config.toml
bias = "none"
learning_rate = 0.0067
beta2 = 0.99
warmup_steps = 120
schedule = "wsd"
dataset = "wikipedia_en"
Each number is 128 + 24 x the weight over its row's rms, rounded and kept within 0 to 255. Layers, rows and columns count from 0. The size above them is the row's rms in percent of the matrix's.

# layer 16 MLP up, 768x192, rms 0.175, rows 196-241, columns 0-47
size [103 104 110 102  94  95  85 101 100  98  97 102 106  85  98 103  97 106  96 100  98 101  99 102  96 102  98 103 102 102 100  95  96 105  97  96 105  93  99 106 100 109 100 110  98  99]
[[133 124 145 150 116  90 152 152 137  91 108 157 163 120 119 138 160 140 152 152 146 109 122 142 167 149 184 167 103 176 116 110 112 128 180 117 153 122 135 118 132 118 131 146 152 160 108 104]
 [117 149 136 116 135 113 134  92 154 106 127 138 101 111 155 114 127 132 154  95 138 143  93 110  51 120  91 122 167 164 114 104 156  90 112 111 156 132  98 106 137 127 159 125  89  72 101 126]
 [118 147 121 140 158  77  96 147 116 145 142  92 147 136 109 137 112 100 151 169 121 143 131 105  93 126 126 131 134 100  89 119 101 130 123 101 143 131 105 116  92 147 112 164 120  95 114 145]
 [106 111 107 106 118 128  71 143 173 182 127 106 112 142 143 109 127 122 126 134 118 158 122 156 109 119 128 122 113  90 136 114  99 117 159 120 132 136 174 129 132 151 131 147  87 113 129 120]
 [116  84 139 124 122 180 107 120  89 162 152 144 133  83 130 129 165 117  89 139 115 100 115 123 123  99 135 136 103 113 177 134 145 128 137 125 152 123  87  89  93 106 127  92 143 133 118 144]
 [139 126  71  98 108 129 123 129 129 173 110 122 174 105 121 137  92  82 134 123 131 143 130 129 120 140  87 143 132 152 118 147 112  79  95 129  97 162 181 163 140 135 128 148 174 101 112 169]
 [ 94 135  99  78 155  99 122 139 142 109 144 143 147  96 172 111 136 155 151 148 103 132 132 153 115 147 106 148 130 127 141 129 142 125 109 169 143 123 111 153 114 110 129 131 146 130 141 119]
 [113 143 126 148 118  98 138 103 147 116 146  94 152 145 102 130 176 173 119 124 125 153  98 143 107 125 143 141 101  93 112  99 167 129  98 114 102 125 131 119 109  75 116 105 151  90 126 146]
 [127 118 123 166 119 131  89 112 182 105 100 137 177 130 122 137 100  81 114  87 139 157 105 133 134 140  87  91 100 143 144 127 186 143  93 166 100 112 182 108 150 150 166 126 119 126 121 180]
 [135 170  95  99  50 128 163  94 115  94 124 131 116 140 139 123 133 102 107 148  95 123 176 145  95  82  74 165 139 162 147 155 131 110 151 108 119 138 127 134 129 121 127  98 118 140 154 152]
 [ 89 160  97 131 152 123 151 150  69 161 128 144 115 112 121 133 110 126 123 147 132 157 101 158 145 100 135 151 146 108  89 116 138 121 133 109 149 139 133 137 108 174  96 139 119 168 143 143]
 [126 134 125 118 173 122 133 139 147  91 124 118 116 123 119 125 139 128 140  70 120 127  78 154 136 146 147 103 166 112 145 121 137 130 124 129 144 109 121  73 156 134  95 148  89 148  96 100]
 [127 129  93 100 118 134 130 130 145 152  92 119 136 134 114 121 105 132 117  96 165 137  87 112 129 119 103  99 164 158 118 112 145 137 110 141 170 133 150 103 105 104 190 108  96 131  74 168]
 [144 108 179 154 135 139  97 134 122 160 100 123 121 142  86 127  94 113 168  85 154 134 126 125 146 139  95  89 128 105  80 131  77 148  92 147 139 132 141 146 116  87 126 185  80 119 119 176]
 [115 128 137 151 121  77 141 127 131 118 122 160 104  75 112 157 110 141  93 134 143 124 156 115 140 121 131 151  98 141 115 122  88 134  97  98 190  68 132 156 167  97 128 114 106 138 109 166]
 [122 134 149 101 117 127 118  84 154 105  99 154  90  81 132 147 120 145 143 162 116 129 116 140 122 137 143  93 156 162 153 129 121 150  97 117 145 105 110 104 146 162 135 146  73 141 133 118]
 [127 104 126 121 140  98 156 129 105 107  98 103 128 101 145 182 133 138 137 151 116 120 157 107 142 162 148 100 129 141 132 136 131 164 120 130 122 130 138 127 155 153  61 133 146 147 115 131]
 [135 112 190 122 156 143 165 146 113 116 148  80 143  79 155 149 157 145 130  89 152 114 133 135 143  74 137 159 134 159 119 169 120 118 118 158 158 109 155  96 129 157  98 152 122 117 119 170]
 [121 109 166 142 131 153 109 113 121 171 125 135 144 135  89 127 107 147 146 136 117 156 153 140 147 117 128 123 124 185 113 135 146 108 100  83 136 103 132 111 161 129 135 106 141 155 119 120]
 [ 97 145 165 133 119 107 167 159  84 150 118 139 120 146 172 100 119 146 175 118 129 100 104 132 109 162 147 156 123 131 126 138 145 129 105 102 174 133 134 110 162 101 148 190 152 139 125 166]
 [173 142 124 134 128 149 144 126 157  71 171 139 121 141  76 138 115  93 172 144 134 125  75  94 150 108  97 143 109 135 133 126 102 115 123 109 136 143 107 104 139 143 107 121 110 170  82 113]
 [109  99 132 105 112 138 127 152 129 151  85 118 154 115 131  95 110 102 112 107 148 160 141 106 127 142 123  99 138 129  76 144 127  67  97 107 116 134 108 139 132 114 186 129 167 148 162 145]
 [142 107 126 144 131 186 139 143 108 146 139 147 107 115 156 118 106 123 171  95 127 134 156 121 119 119 136  91 102 142 122 106 144  76 140 133 103 127 146 131 130 108  79 144 132 140 126 143]
 [164 126 115  92  87 125 117 143 125 121 117 107 128 108 104 144 133 121 124 160 172 120 152 132  91  90 158 129 110  88 110  86 132 141 161 164 117 147 149  88 136 134 148 122 113 141 125 165]
 [135 141 106  85 105  92 107 138 137 128 120 121 119 114  94 142 129 135 202 133  95 144  97 134 157 135 138 159 142 127 107 112  96 166 122  76 117 130 125 114 109 100 189 100 143  90 123  98]
 [149 139  99 147 149  97 146 143  98 138 121  95  88 131 107 145 171 131 187 130 154 150 135  95 130 127 145 117 131 148 118 110 110  99 125 142 129 116 102 161 112 109 137 142 115 127 106 109]
 [129 160 123  89 136 122 119 137 113  80 115 153 124 144 158 120 136 190 114  74 102 130 115 155 127 115 123 132 121 160 128 148 137 118 135 117 148 148 136 141 133 104 144 123 160  99 190 102]
 [116 118 132 164 116 114 134 165 151 144 140 133 148 112  68 124 161 143 158 169 129 156 122 124 144 137 168 131 124 110  89 112  73 152 120 146 112 105 104  99 161 127 116 125 143 132 114 167]
 [152 129 157  97 126 108 124 117 165 186 141 125 124 172 118 131 125 141 135 116 149 137 118 143 132 111 117 113  95  96 110  88 100 106  96 164 113 117 148 118 133 108 121 145  96 141  96 112]
 [125 111 136 155 118  88 100  93 117 155 146 104 104 149 124 163 120 178 135 137 136 134 130  82 149 121 159  99 128 155 131 101 125 135 129 186 126 140 122 135 168 140 152 103 132 123 115 122]
 [ 90 126 101 148 126 132 158 134 118 147 169 123 109 113 186 152 127 147 163 160 131 167 140 163 128  94 111 139 167 151 128 163 163 119 108 137 119 125  87 139 111 137 156 159 139 154  94 155]
 [141  81 108 137 161 139 123 120  90 122 174 142 161 147 156 125 167 140 125 108 130 150 127 168 134 123 144 107 135 110 144 162 137 140 127  97  98 150 102 156 119 115 114 110 109 115 156 124]
 [106 159 135 147 111  93 142 104 131 105 118 136 132 140 164 109 120 147 149 160 117 179 124 110 113 124 116 106 165 119 102 120  96 129 130 134 107 125 191 119 143 136 114 174 102 164  73 140]
 [126 117 148 131  96 103 134 175 153 121 158  99 143 118  99  79 139 117 123 123 140 114 129 118 118 139 143 103 130 158 153 133  94 118 110 109  78 154 119 126 123 124 103 122 143 123 119 124]
 [159 112 141  92 127 159 111 109 131 101 110 150  94 141 145 101 124 117 113 114 139  96 125 159 118 160 153  83 144 104 151 112 122 155 132 158 135 127 157 127 121 119 130  75  73 156 135  75]
 [ 93  97 142 122 178 106 127 125 182 116 143 139 141 122 106 110 123 200 125 196 147 156 126 127 153 105  92 138 124 127 127  84  84 142 110 115 140 114 182 161 115 155 105 118  86 145 123 109]
 [ 91  98 145 151 135 142 118 165  97 115 104  78 125 133 154 101  67 126 154 148 149 105 160  95 101 153 153 135 137 189  51 149 130 124 150 102  97 144  93 161 128 118 120  95 139 125 157 117]
 [ 92 141 109 116 106  65 134 140 147 155 153 155 125 107 138 170 116 106  75 139 131 141 123 106 127 116  99  98  95 126  92 131  89 118 156 147 138 162 164 132 117 148 168 134 142 123 150 136]
 [116 133 119 138 136 115 146 147 152 127 106 117 116 104  87 140 150 119 143 157 113 118 154 136  92 115 155 105 119  72 143 153 176  98 171 164 151 129  95 168 128 123 119 132  87 119 200 136]
 [126 119 120 137 131 106 141 129  99 178 119 140 161 112 164 106 114 100 134 117 130 138 125 154 122 109 184 107 132 141 152 104 106 139 124 120 107 122  81 121  55 116 112  89 149 156 137  88]
 [158 130 105 138 127 147 151 159 114 126 132 132 154 118 100 138 145 123 113  93 157  88 105 121  91  85 114 126 167 130 133  73 143 131 136 131  81 147 171 135 136 112 142  93 187 166 142 126]
 [128 113  86 162 118 127  80  97 106 155 185 127 130 163 149 147 135 133 126 130 154  91 153 135 156 168  97 126  87 132  92 203 114 106 149 147 151 139 147 154 115 118 123 116 149 142 117 139]
 [ 70 114 160  55 117 127 100 141  97 141 138 122 105 139 119 104 152 130 110 142 127 144 150 159 112 153 142 196 147 148 122 138 141  65 147 103 142 130 100 144 129  94 123 130  86 115 162 113]
 [113 154 114 147 105 110 146 137 101  96 117 104 144 136 126 137 139 131  93 116 176 143 136  95 142 138 146 127 176 138 133 104  67 145 142 114 167 136 163 191 125 124 134  88 106 128 117 118]
 [151 145  93 150 153 136 121 180 101 141 136 100 122 153 103 128 109 156 105  85 135 145 115 115 150 159 126 107 140 119 132 125 171  98 124 151 181  92 117 139 111 105 151 157 119 133  76 138]
 [158 119 114 147 137 125 162 118 116 120 119 132  90 130 107 137 157  80 147  89 170 124 123 160 120 128 134  96 152 114 102 110 143 162 124 130  95 102 137 111 149 126 179 164 125 119  93 110]]
# layer 16 MLP down (transposed), 768x192, rms 0.155, rows 196-241, columns 0-47
size [100 109 111 106 110  98  90 101 104  96 100 105 105  88  98  87 102 100  95 103  99  95  98  99  98 102 100 100 102 103 106  97  96 106  97  99  83  91 100 110  92 103 102 109  98 102]
[[118 123 122 149 131 115 122  80 137 157 130 178 169 140 129 114 115 102 129 143 133 134  94  97 132 124 109 123 122 102  73 137 120 128 126 108 113 124  97 106 143 117 128 134 120 124 139 142]
 [108  76 196  94 118 114 107  52 128 121 109 123 129 145 110 144 108 133 133 114 156 147 141 137  99  89 124  91 120 115 133 130 114 135 138 157 120  97 164 162 146 115 148 144 177 107 122 138]
 [ 95 148 119 132 147 101 101 126 124 155 166 102 118 160  66 170  92 136 138 137 135 141 115  98 166 138 155  98 165 105 118 166 120 145 104 161 165  81 136 113 105 142 132 115 135 152 147 161]
 [134 117 198 133 103 121 129 110  81 158 143 151 142 124 136 118 101 108 152 120 105  98 136  85 149 164  98 115 116 128 118 116 115 138 137 163  91  83  84 137 146 115 143  94 129 129 159  96]
 [144 127 103 130 136  81 157 158 160 124 100 138 120 107 157 146 153 124 108 143 110 127 119 115 181 126 140 139 120 149 111 144 127 154 182  94 179 135  91  99 109 121 107 115  99 138 112 120]
 [130 127 140 179 112 125 130 143 126 139 124 166  83  87 137  99 134 134 103 148 110 131 121 139 165 115 132 169 162 149  98 141 148 143 121 151 138 112 100 115 132 149  87 131 114 154 130 155]
 [169 148 141 162  89 163 143 125 121 128 148 100  87 137 151  83 119 127  93 127 131  51 129 103 119 118 115 118 122 122 134 125 122 159 136 101 140 153 164 125 164 140 115 137 132 147  87 141]
 [125 123 116 115 120 130 134 116 122 107 114 126 109 117 167 133 112 141  97 165 129 156  98 132 131 137 136 124 108  87 122 126 125 129  49 209 125 175 154 109 163 136 142  68 110 150 146 137]
 [140 144 166 131 153 167 141 131 118 132 148 134  99 163 146  95 107  89 108 122 124 124 126  87 121 143 120 153 143 135 144 109 181 110  79 135  99 116 135 119 129 139  94 132 140 120 171 126]
 [115  93  89 110 108 104 164 137 153 120 116 215 138 117 138 124 153 111 112 166 122 121 134 160 146 114 112 108 116 141 141 121 116 143 144 106 102  93 108 117  78 131  92  68 106 144 130 147]
 [ 91 148 125 152 114 104 117 149 122 149 167 107 121 146 129 115 114 113 119 130 143  98 127  67 113 145 119 129 125 146 119 117 110 112 130 105 167 156 111 149 141 134 130 132 149 130 115 116]
 [148  96 114 145 111 131 144 132 159 131 124 116 129 138 186 131 105 135 118 119 156 131 106 137 160 122 155 140 115 125 132 211  80 127 127 127 116 133 128 194  87 143 143 133 141 129 138 144]
 [104 157 126  97 108 130 113  78 106 150 101 154 130  94 127 163 186 146 109 123 121 131 107 116 120 130 156 122 103 124 117 105 137 139 116 144 153  75 151  82  91 138 133  82 108 153 107 139]
 [128 142 101 118 135 168 178 119 135 145 146  82 120 133 126 153 170  93  85 127 155 157 144 147 142 123 101 121 130 176 141 147 166 116 120 119 126 163  97  76 196 131 127  97 123 118 111 148]
 [139 141 150  98 117 134 147 121 160 120 147 117 115 125 154 115 129 122 127 164 130 134 160 140 125 163 131 153  78 105 114 133 164 129  74 151 141 165 137 161 108 129 119 139 127 131 148  94]
 [140  81 109  83 107 139 173  92 146  82 120  98  77 124 141  95  92 107 123 156 107 107 133  91 129 128  97  99 128 100  95 153 107 125 148 130 141 107 115  57 159 128 118 114 111 147  77  88]
 [156 149 127  98 133 125  83 121 166 128 117 112 131 110  93 110 134 109  73 156  85 160 182 115 105 127 122 153 142 154 102 117 122 104 130 100 137 143 115 125 151 118 104 139 106 170 164 103]
 [122 139 128 125 152 117 127 108 141 126 140 128 159  95 104 134 151 118 110 140 143 111 147 135 144 129 131 165 117  98 130 112 116 129 155 153 129 142 123 147 103 148  63 103 131 130 105 147]
 [135 110 139 101 111  94 108 150 130 113 102 118 105 139 119 163 145 147  76 145 114 136 140 133 155 136 123  74 112 114 101 135 170 153 130 186 134 135 119 132 158 131 105 161 140 115 148 142]
 [141  49 133  73  94 119 118 118 162 141 108 116 136 107 142 117 113 111 124 149 145 149 107 163 117 104 160 156 147 134 107 125 127 133 116 126 117 142  95 156 137 116  80 152 128 116 123 147]
 [123 168 135  91 129 153  98  96 113 133 124 112 117 111 109 146 125 137 141 133 108  76 128  89 137 159 156 126 152 137 150 153 133 163 104 163 164 130  98 109 137 174 148 121 139  89 173 129]
 [153 118 133 123 155  91 123 149 151 131 118 138 116 121 136 122 142 143 127 129 131  82 111 110 122  93 125 122 159 150 116 141 138 123 123 134 135 110 146 123 111 173  85 146 111 125 112 112]
 [132  97 103 128 134 110 117 129 138 133 126 124 168 101 148  94 140 168 140 168 152 110 128 113 147 170 111 165 161 105 128 128 103 141 101  67 163 145 127 139 140 127 180 134 104 126 112 108]
 [ 88 116 123  85 156 108 139 117  98 127 144 106 127 147 138 117 131  98 103 150 150 125 173 152 104 108 112  95 117 174 136 115 162 131  80 133 153  90 153 131  72 109 145 156 145 136 130 101]
 [123 155  67 146 125 112 138 142  86 124 108 144 123 147 111 172 126 114 125 154 112 182 150 109 116 109  88 130 147 118 130 121 136 133 106 123 104 152  90 167 127 114 143 131 102 124 153 120]
 [143 102 124 141 148 137 114 131 138 164 133 124 132 159 166 112 112 106 181  57 138 121 146 154 116  80 143 129  85 123 140 139 100 133 173 108  97 111 121 148 149 159 106 131 141 113  76  85]
 [127 119 152 140 115 137 177 108 144  72 136 113 141  83 163 110 119 124 110 126 153 164 129 139 122 149 127 130 150 132  80 127 152 111 128  95 114 117 127 121  98 103  96 102 165 168 118 123]
 [141 178 164 134 147 151 103 148 113  91 129 108 133  98 147 101 153 117 140 136 113 108 110 140 126 132 106 173 106 159 121 127  70 145 148 131 153 142 145 133 122 132 165 132 121  98 124  97]
 [147 156 147 144 135 148 153 161 111 117 116 158 115 114 141 125 116 139 106 151 106 107 118 157 117 106 119 160 122 135 116 144 163 116 152 100 111  89 142 118 118 113 191 139 121 110 177 100]
 [140  98 180 108 144 166  93 177 155 132 127 128 166 151 119 124 123 133  96 113 117 144  93 140 102 159 135 128 127 131 115 169 107 140  97 136 112 130 114 107 108  85 131 121 122 123 176 130]
 [105 129 122 161 132  96  79 132 131 165  75 144 103 108 122 112 144 100 118 114 100 138 158 169 107  79 123 138  99 173 137 154 136 171 148 117 145  86 114 160  94 141 154 151 153 153 133 131]
 [115 153 176 105 134 146 140 165 144 118 111 122  99 132 136 120 138 124 118 153 115 164  76 168 151 134 148 119 109 132 120 157 165 112  99 144 143 145 119 122 183 146 170 155  58 154  92 117]
 [125  82 116 112 168 107  99 119 142 111 127 176 192 105 143 121 145 130 108 117 118 125 156 101 132 148 101  87 168 159 129  68 149 128 113 123 169 149 127  73 108 146 108 104 155 101 140 174]
 [126 151 141 132 122 130 126 110 111  81 163 138 149 135 116 130 109 189 144 106 136 110 175 103 109 113 143 115 146 143  99 100 133 126 141 130 147 146 106 118 122 113 136  96  88 124 139 113]
 [128  99 147 128 119  70 141 107 101 142 106 126 125 144 179 138  83 157 137  51 103 173 131 153 150 110 126 139 164 152 130 155 153 127  94 143 153 123 139 137 122 125 132 132 111 125 181 152]
 [136 167 133 135 105 101 150  89 156 144 127 119 120 128 134 162 119 106 111 138 105 148 135 172 162  99 172 100  87 120  94  90 102 107 108  98 141 138 131 120 105 131 111 117 107 141  70 121]
 [162 162 126 129 104 114 129  70  93  92 122  92 120 139 119 123 141 174 102 113 112 136 121 104 129 111 153 132 109 133 119 146 155 154 187 139 125 122 117 140 149 128 164 131 132 117 121 137]
 [156 117 131 147 152 151  95 135 124 185 151 157 149 138 139 106 141 113 169 139 139  82 111 156 148 131  75  90 152 136 158 156 120 115  64 104 122 160 136 143 101 135 135 120 117 138 117 118]
 [ 87 130 120 156 139 111 137 160 107 138  88 145 165 138 114 135 146 117 120 135  82 104 137 104 125 145  78 149 135 154 123 132 132 124 148 128  92 113 114 141 116  95 137 107 109 127 106 166]
 [163 117 121 126 137 125 124 106 160 132 175 155 142 126 130 153 112 129 131  93 130 113 139 127 153 117 149 154 146  86 147 115 144 164  88 143 117  93 137 122 118 114  97 123 169 135 131 122]
 [124 149 148 130 118 128 157 104 166 130 161 130 118 103 134 118 159 124 146 102 137 118  97 116 126 110 147 138 122 143 119 115 122 111 146 153 135 110 111 155 103  91 142 102 152 160 109  90]
 [141 152 108 152  79 108 152 137 161 126  77 124 137 122 128 161 103 106 116 153 127 136 142 137 107 137 147 140 145 115 142 131 130  95 125 130 123 108 124 135 122 188 124 131 114 117 120 154]
 [129 130 106 150 128 103 137 118 130 119 118 130 116 171 140 175 139 112 164 197 104 124 105  77 127 130 161  73  96 151 101 132 137 105 166  94  70 107 123  98 124 152 121 133 117 130 112 116]
 [109 167 170 139 115 159 130 122 164 144 151 127 146 111 136 154 126 143 108 160  89 131 153 125 127 121 125 114 119 138 138 144  97 129  75 140 107  67 141 126  81 127 110 134 137 165 108 130]
 [134 111 137 129  88 143 107 162 123  96 111 149 122 123 119 149  83 133 160 115 123 113 114 146 133 127 120 127  84 107 140 132 159 155 164 167 107 157 148 137 142 159  90 137 138 144 110 102]
 [107 103 116 146 166 122  74 108  94 141 140 164 138 117 143 121 115 135 159 104 151 131  94 118 100 160 140  71  99 137 145 135 126 147 110 169  94 153 107 166 140 103  82 133 141 118 124 135]]
# layer 16 MLP gate, 768x192, rms 0.163, rows 197-242, columns 0-47
size [103 100 102  97  97  92 102 102  96  92 101 102  91 102 101 100 105  94  99  95 100  98 104 103  99 101  98 101 102 101 103  98 103  98  96 104 100 104 105 104 105 103 108 100  98  99]
[[141 136 125 167 162 128 176 116 136 150 133 132 103 132 135 135 107 129 181 140 123 173 134 127  95 122 175 139 168 123 144 118 114 164 190 126 128 136 149 130 109 111 161 173 153 151 136  95]
 [134 125 124 110 155 114 102 144 158 128 111  94 117 134 141 139 121 166  89 151 117 113 158 119 143 100 142 114 158 107 116 110 152 207 173 129 119  96 106 145 170 155 121 144 143  95 152 159]
 [161  92  98  83  88  87 137 108  89 129 122 144 101 159 122  86 132  93 100  89 132 117  94 115 108 118 123 138 164 140  96 142 118 126 124 121 125 144 104 101 140 144 144 134 136 115 104  96]
 [105 122 108 170 142 112 152 125 113 156 139 143 154 101 143 129 158 133  99 127 147  75 138 167 126 110 124 168  93 140 115 134 110 188 156 106 136 125 112 106 105 113 153  98 132 133 121 102]
 [121 121 104 109 133  95 136 117 114 136 107 122  95 168 167 117 119 130 140  87 139 101 175 174 130 129 117 142 147 136 143 118  96 151 140 114 121 156 125 149 159 123 135 118 118 105 122 122]
 [165 126 161 157 157 151 143 116  87 126 130  83  96 107 117 160 136 144  92 111 123 106 161  80  59  98 114 104 117 151  75 137 133 169 107  73 167 151 119 116 114 127 113 136 157 132  85 135]
 [121  95 141 126 106 120 144 105 151 149 130 134 105 132 152  87 142  95 148 109 118 136  78 142  82 150 155 132 143 153 118 121 121 111 113 163 124  91 128 145 128 104 139  93 115  91 134 158]
 [133 122 137 120 151 103 173 128 120 143  98 121 152 112 155 112  96 147 166 111 121 161 140 149 121  93  95 150 160 109 131 126  99 104 156 151 102 112  83 134 112 111 137 157 127 127 103 151]
 [110 135 176 151 155 100  81 122  68 129 132 124 109 108 123 140 109 130 126 156 136 167 141 164  97 132 134 115  95 158  96 124 110 116 136 130 156 118 188 135  92 126 176 108 118 131 150 124]
 [144 133 120 126 103 111 151 127 119  91 142 148 146 170  98  76 160 103  97 155 112 153 114 112 132 132 113 150 169 138  91 176 117 152 160 112 112 157 123 109 126  85 112  93 138 112 175 102]
 [140 130 147 144 159 154 124 160 139 157  96 152  92 105 164 143 133 126 146 110 142 106 134 156 182 157 171 119  81 117 126 150 116 120 118 130 122 187 120  77 116 131 145 127 110 117 129 114]
 [104  98 111 136 112 136 164 129  90  92  73 140  82  92 123 137 123 131  93 105 123  99 173 154 114 140 158 146 142 118 157 139  91 127 163  97 137  92 125 127  85 143 143 108 147 104 155  97]
 [115 162 167  98 142 151 133 134 175 159 142 112 162 202 146  86 111 113 169 139 127 115 151 152 106 124 122 112  91  96  89 119 139 123 162  95 151 123 135 102 151 126 152 127 136  98 165  72]
 [166 124 108 133  88 133 162 106  95 156 122 161 106 131 146 139 153 141 128 131 146 137 105 145 144 165 128 128 119 129 122 135 160 207  91 129 162 136 133  99 141 152 171 171 139 127 148 112]
 [146 119 127 147 154 129 177 118 180 167 123 113 105 187 125 116 148 132 103 104  98 156  94 116 115 133 145 154 141 163 115  94 132 115 119 118 148 126 131 136 149 138 165  73 160 144  92 140]
 [ 99 143 102 107 114 137 119 136 133 159 100 116 112 114 110 135 164 108 125 110 129 114 163 143 120 108 114 155 105 150 100 148 106 105 113 102 103 153 108 118 151 131 132 128 132  80 127 154]
 [138 125 123  91 133 165 172 153 165 135 127 103 150 142 121 151 140 157  85 154 133 156 143 111  83 150 125 157 146 170 115 137 147 144 173 146 137 149 119 158 138 141 149 106 118 158  83 124]
 [ 84 160 151 173 147 172 141 150 151 168 118 117 138 125  77  89 119 134 159 163 118 145 118 112 165  83 107 138 142 124 149 157 135 117 108 135 156 112 122 103 122 162  71 120 170 124 138 120]
 [132 158 115 109  92 112 199 126 119 118 141  92 112 116 134 103 139 146 125 133 154 176 132 138 144 134  90  99 134 145 144 141 113 118 175 134 147  98 116 156 107 187 129 118 146 144 137 124]
 [125  74 113 144 136 162 189  88 126 150 136 132 105 153 108 108 133 170 113 149 149 161 194  87  99 135 150 139 137 135 131 166  93  98 125 118 150 121 123 141 111 157  68 150  68 119 120 132]
 [ 96 153 162 132 111  90 112 167 166 131 141 106  89  97 153 130 133 170 111 115  87 160 155 115  91 157 132 108 118  88 135 102 100 137 112 135  94 149 121 129 130  76 154 146 139 111 162 105]
 [159 103 104 124 139 128 145 159 109 101 111 152 124 146  96  76 139 130 119 104 163 122 166 168  97 135 118 140 113 116 135 209 165 118 147 198  95 132 113 133  86 128 153  89 172 100 156 136]
 [144  88 164 166 148 119 135 123 106 125 147 160 130 127 121 111 129 135 116  79 148 123 118 115 165 146 159 139 145 124 112 148 141 129 123 135 122 101 164  89 115 128 148  75 171 138 167  69]
 [126 133 103 111 143 116 146  99 142 168 145 124 145 162 128 137 138 132 150 119 109 144 130 141  90 163  98 109 106  87 147  98 147 132 183 163  89 122 148 119 137 104 122 114 149  91 118 139]
 [ 92  92  81 130 130 107  89 137 129 148 136  91 100 141 114 118 126 112 128 126 109 141 124  90 118 123 108 173 139 167 109 118 176  86  97  89 106 128 118 115 145 148  94 152 109 127 114 131]
 [104 150 142 127 117 161 150 170 138 156 106 156 156  69 102 126 174 125 113  97 137 105 143 127 107 161 123 120 158 118  95 162 120 123  97 188 148 168 122 134 114 126 135 134 164 126 139 107]
 [137 123  97 147 132  97 158 132 129 165 158 156 108 129  88 126 145 169 113 174  73 130 103  92 122  89 144 123 110 138 117 130 154 106 108 136 137 102  87 117 108 169 134 124  91 160 157 151]
 [153  60 136  88 112 133 182 102 125 137 157  87 140 137 131 145 156 138 113 127 127 132 102 133  91 114 107 119 118 165 146  81 105 133 155 127 105 138 117  87 127 144 126  90 144 137 146 128]
 [131 121  90 157 139 112 123 160 136 115 114  93 122 121  87 113 110 141  96  91 104 135 135 108 114 109  91 129 135 110 122 132 132 151 140 173 134 121 125 126 162 131 127 137 125 122 135 130]
 [122 145 147 158 104 135 144 130 149 163 123 149 135 116 107 105 110  89  89 110 165 137 118 174 116  86 136 152 142 118 134 155 109 132 151 173  96 146 122 107 143 170  86 118 128  77 130 125]
 [132 130 122  80 113 151 140 161 173 122  66 128 141 143 136 144 137  87 145 140 153 171 123 123 106 167 122 174  97 180 129 162 109 117 145 137  91 124 103 143 176 149 121  72 110 140 140 156]
 [126 140 166 155 159 160 125 126 129 124 136 131 136 120 159 132 113 173 130  87  94 136 111 142 141 132  85 110 150 147 154 111 100 151 113 139 153 147 110 160 135  99 131 119  99  85 137 106]
 [135 147 125 172 122 158 136 140  93 163 115 143  79 132 161 123 150 152 144 151 129 128 144 108 139 120 163  83 145 120 113 164 130 115  82 149 132 119 155 128  95 140 134 165  94 156 128 146]
 [ 71 128 138 132 117 145 159 150 132 149 130  77 176 127  98 149 128 154 142 138 103 114  68 120 123 109 134 177 116 110 114  86 120 143 153 117 121 102 142 127  69 133 101 105 139 175  83 114]
 [ 90 104 119 176 133 145 123 124 100 160 127 147 107 113 119 129 135 172 147  93  95 123 117 158 105 129 106 139 142 157 136 133 116 158 102 156  90 144 122 107 144 144 159 153 144 146 138 130]
 [149 103 144 165 143 134 151  94 126  89 113 135 154 145 132 131 115 122 122  93 115 159 108 140 109  78 137 170 134 110  88 169 137 121  79 166 124 130 132 144  96 117 115 135 150 123  99 170]
 [111  90 143 100 141 161 193 112 126 123 104  76 154 156 124 138 102 121 121 118  83 160 115 135 128 115 149 143 125 116 101 157 153 147 162 133 118 129 113  94 103 150 111 109 158 183  89 155]
 [ 73 109 109  59 138 191 152 113 124 169 169 127 101 109  75 106 136 150 134 135 136 157 127 114 110 131 130 136 129 169 130 117 108 104 136 101 139 145  93 127  80 137 142 122 127 103 115 125]
 [135 141  73  86 129 134 114 118 136 147 123 110 140 149 106 136 109 127 142 142 108 145 110 138 162 151 132 137 161 188 160 143 146 134 139 146 114 150 120 181 124 152 100 128 154 139 133 135]
 [139 130 134 115 135  64 126 106  98 114  89 165  84 123 175 122 108 102 128 124 165 117 129 123 132 185 125 138 139 147 124 119 120 116 139 121 173 110 130 138 110 114 127 142  89 121 142 140]
 [103 144 123 126 148 136 125 134 114 116 114 121 149 129 132 132 172 179 141 109 108 129 126 158 112 115  91 159 122 153 116 108  94 128 125 132 152  92 142 179 127 123  97 177 148 143 131 161]
 [114 130 127 120  75 100 157 118 178 159 165 119 114 112 137 129 132 119 121 132 118 206 148 137  98 129 151 117 128 183 138 140 166 116 138 112 146 136 116 126 105 115 121 106 113 130 142 155]
 [156 100 134 137 152 127 123 101 136 141 162 114  98 143 165 104 123 140 135 110 133  84 158  88  77 142  90 152 126 143  78  80 141 119 167  82 104 118 128 165 111 120 126 131 104 126 123  85]
 [141 132 121 111 122 123 137 119 145 175 145 130 160 105 142 138  65 137 108 109  99 134  88 125 124 114  87 118  95  68 117 103 133 128 109 137 118  94  79 119 159  98 120 135 155 124 107  95]
 [131 127 109 159 154 180 130 111 133 141  70 146  88 145 125 165 148 101 115 120 113 143 145 148 144 118 134 120 128 111 111 134 125 111 113 100 143 133 149  80 150  99 147 110 123 202 175 104]
 [107 140 103 110 125  81 139 106  93 125 173 156 122  96 124 157 111 126 164 111 125  73 117 107 107 105 140 121 134 165 130  98 127 111 143 113 129 146 169 113 109 160 129  86 115 114 119 131]]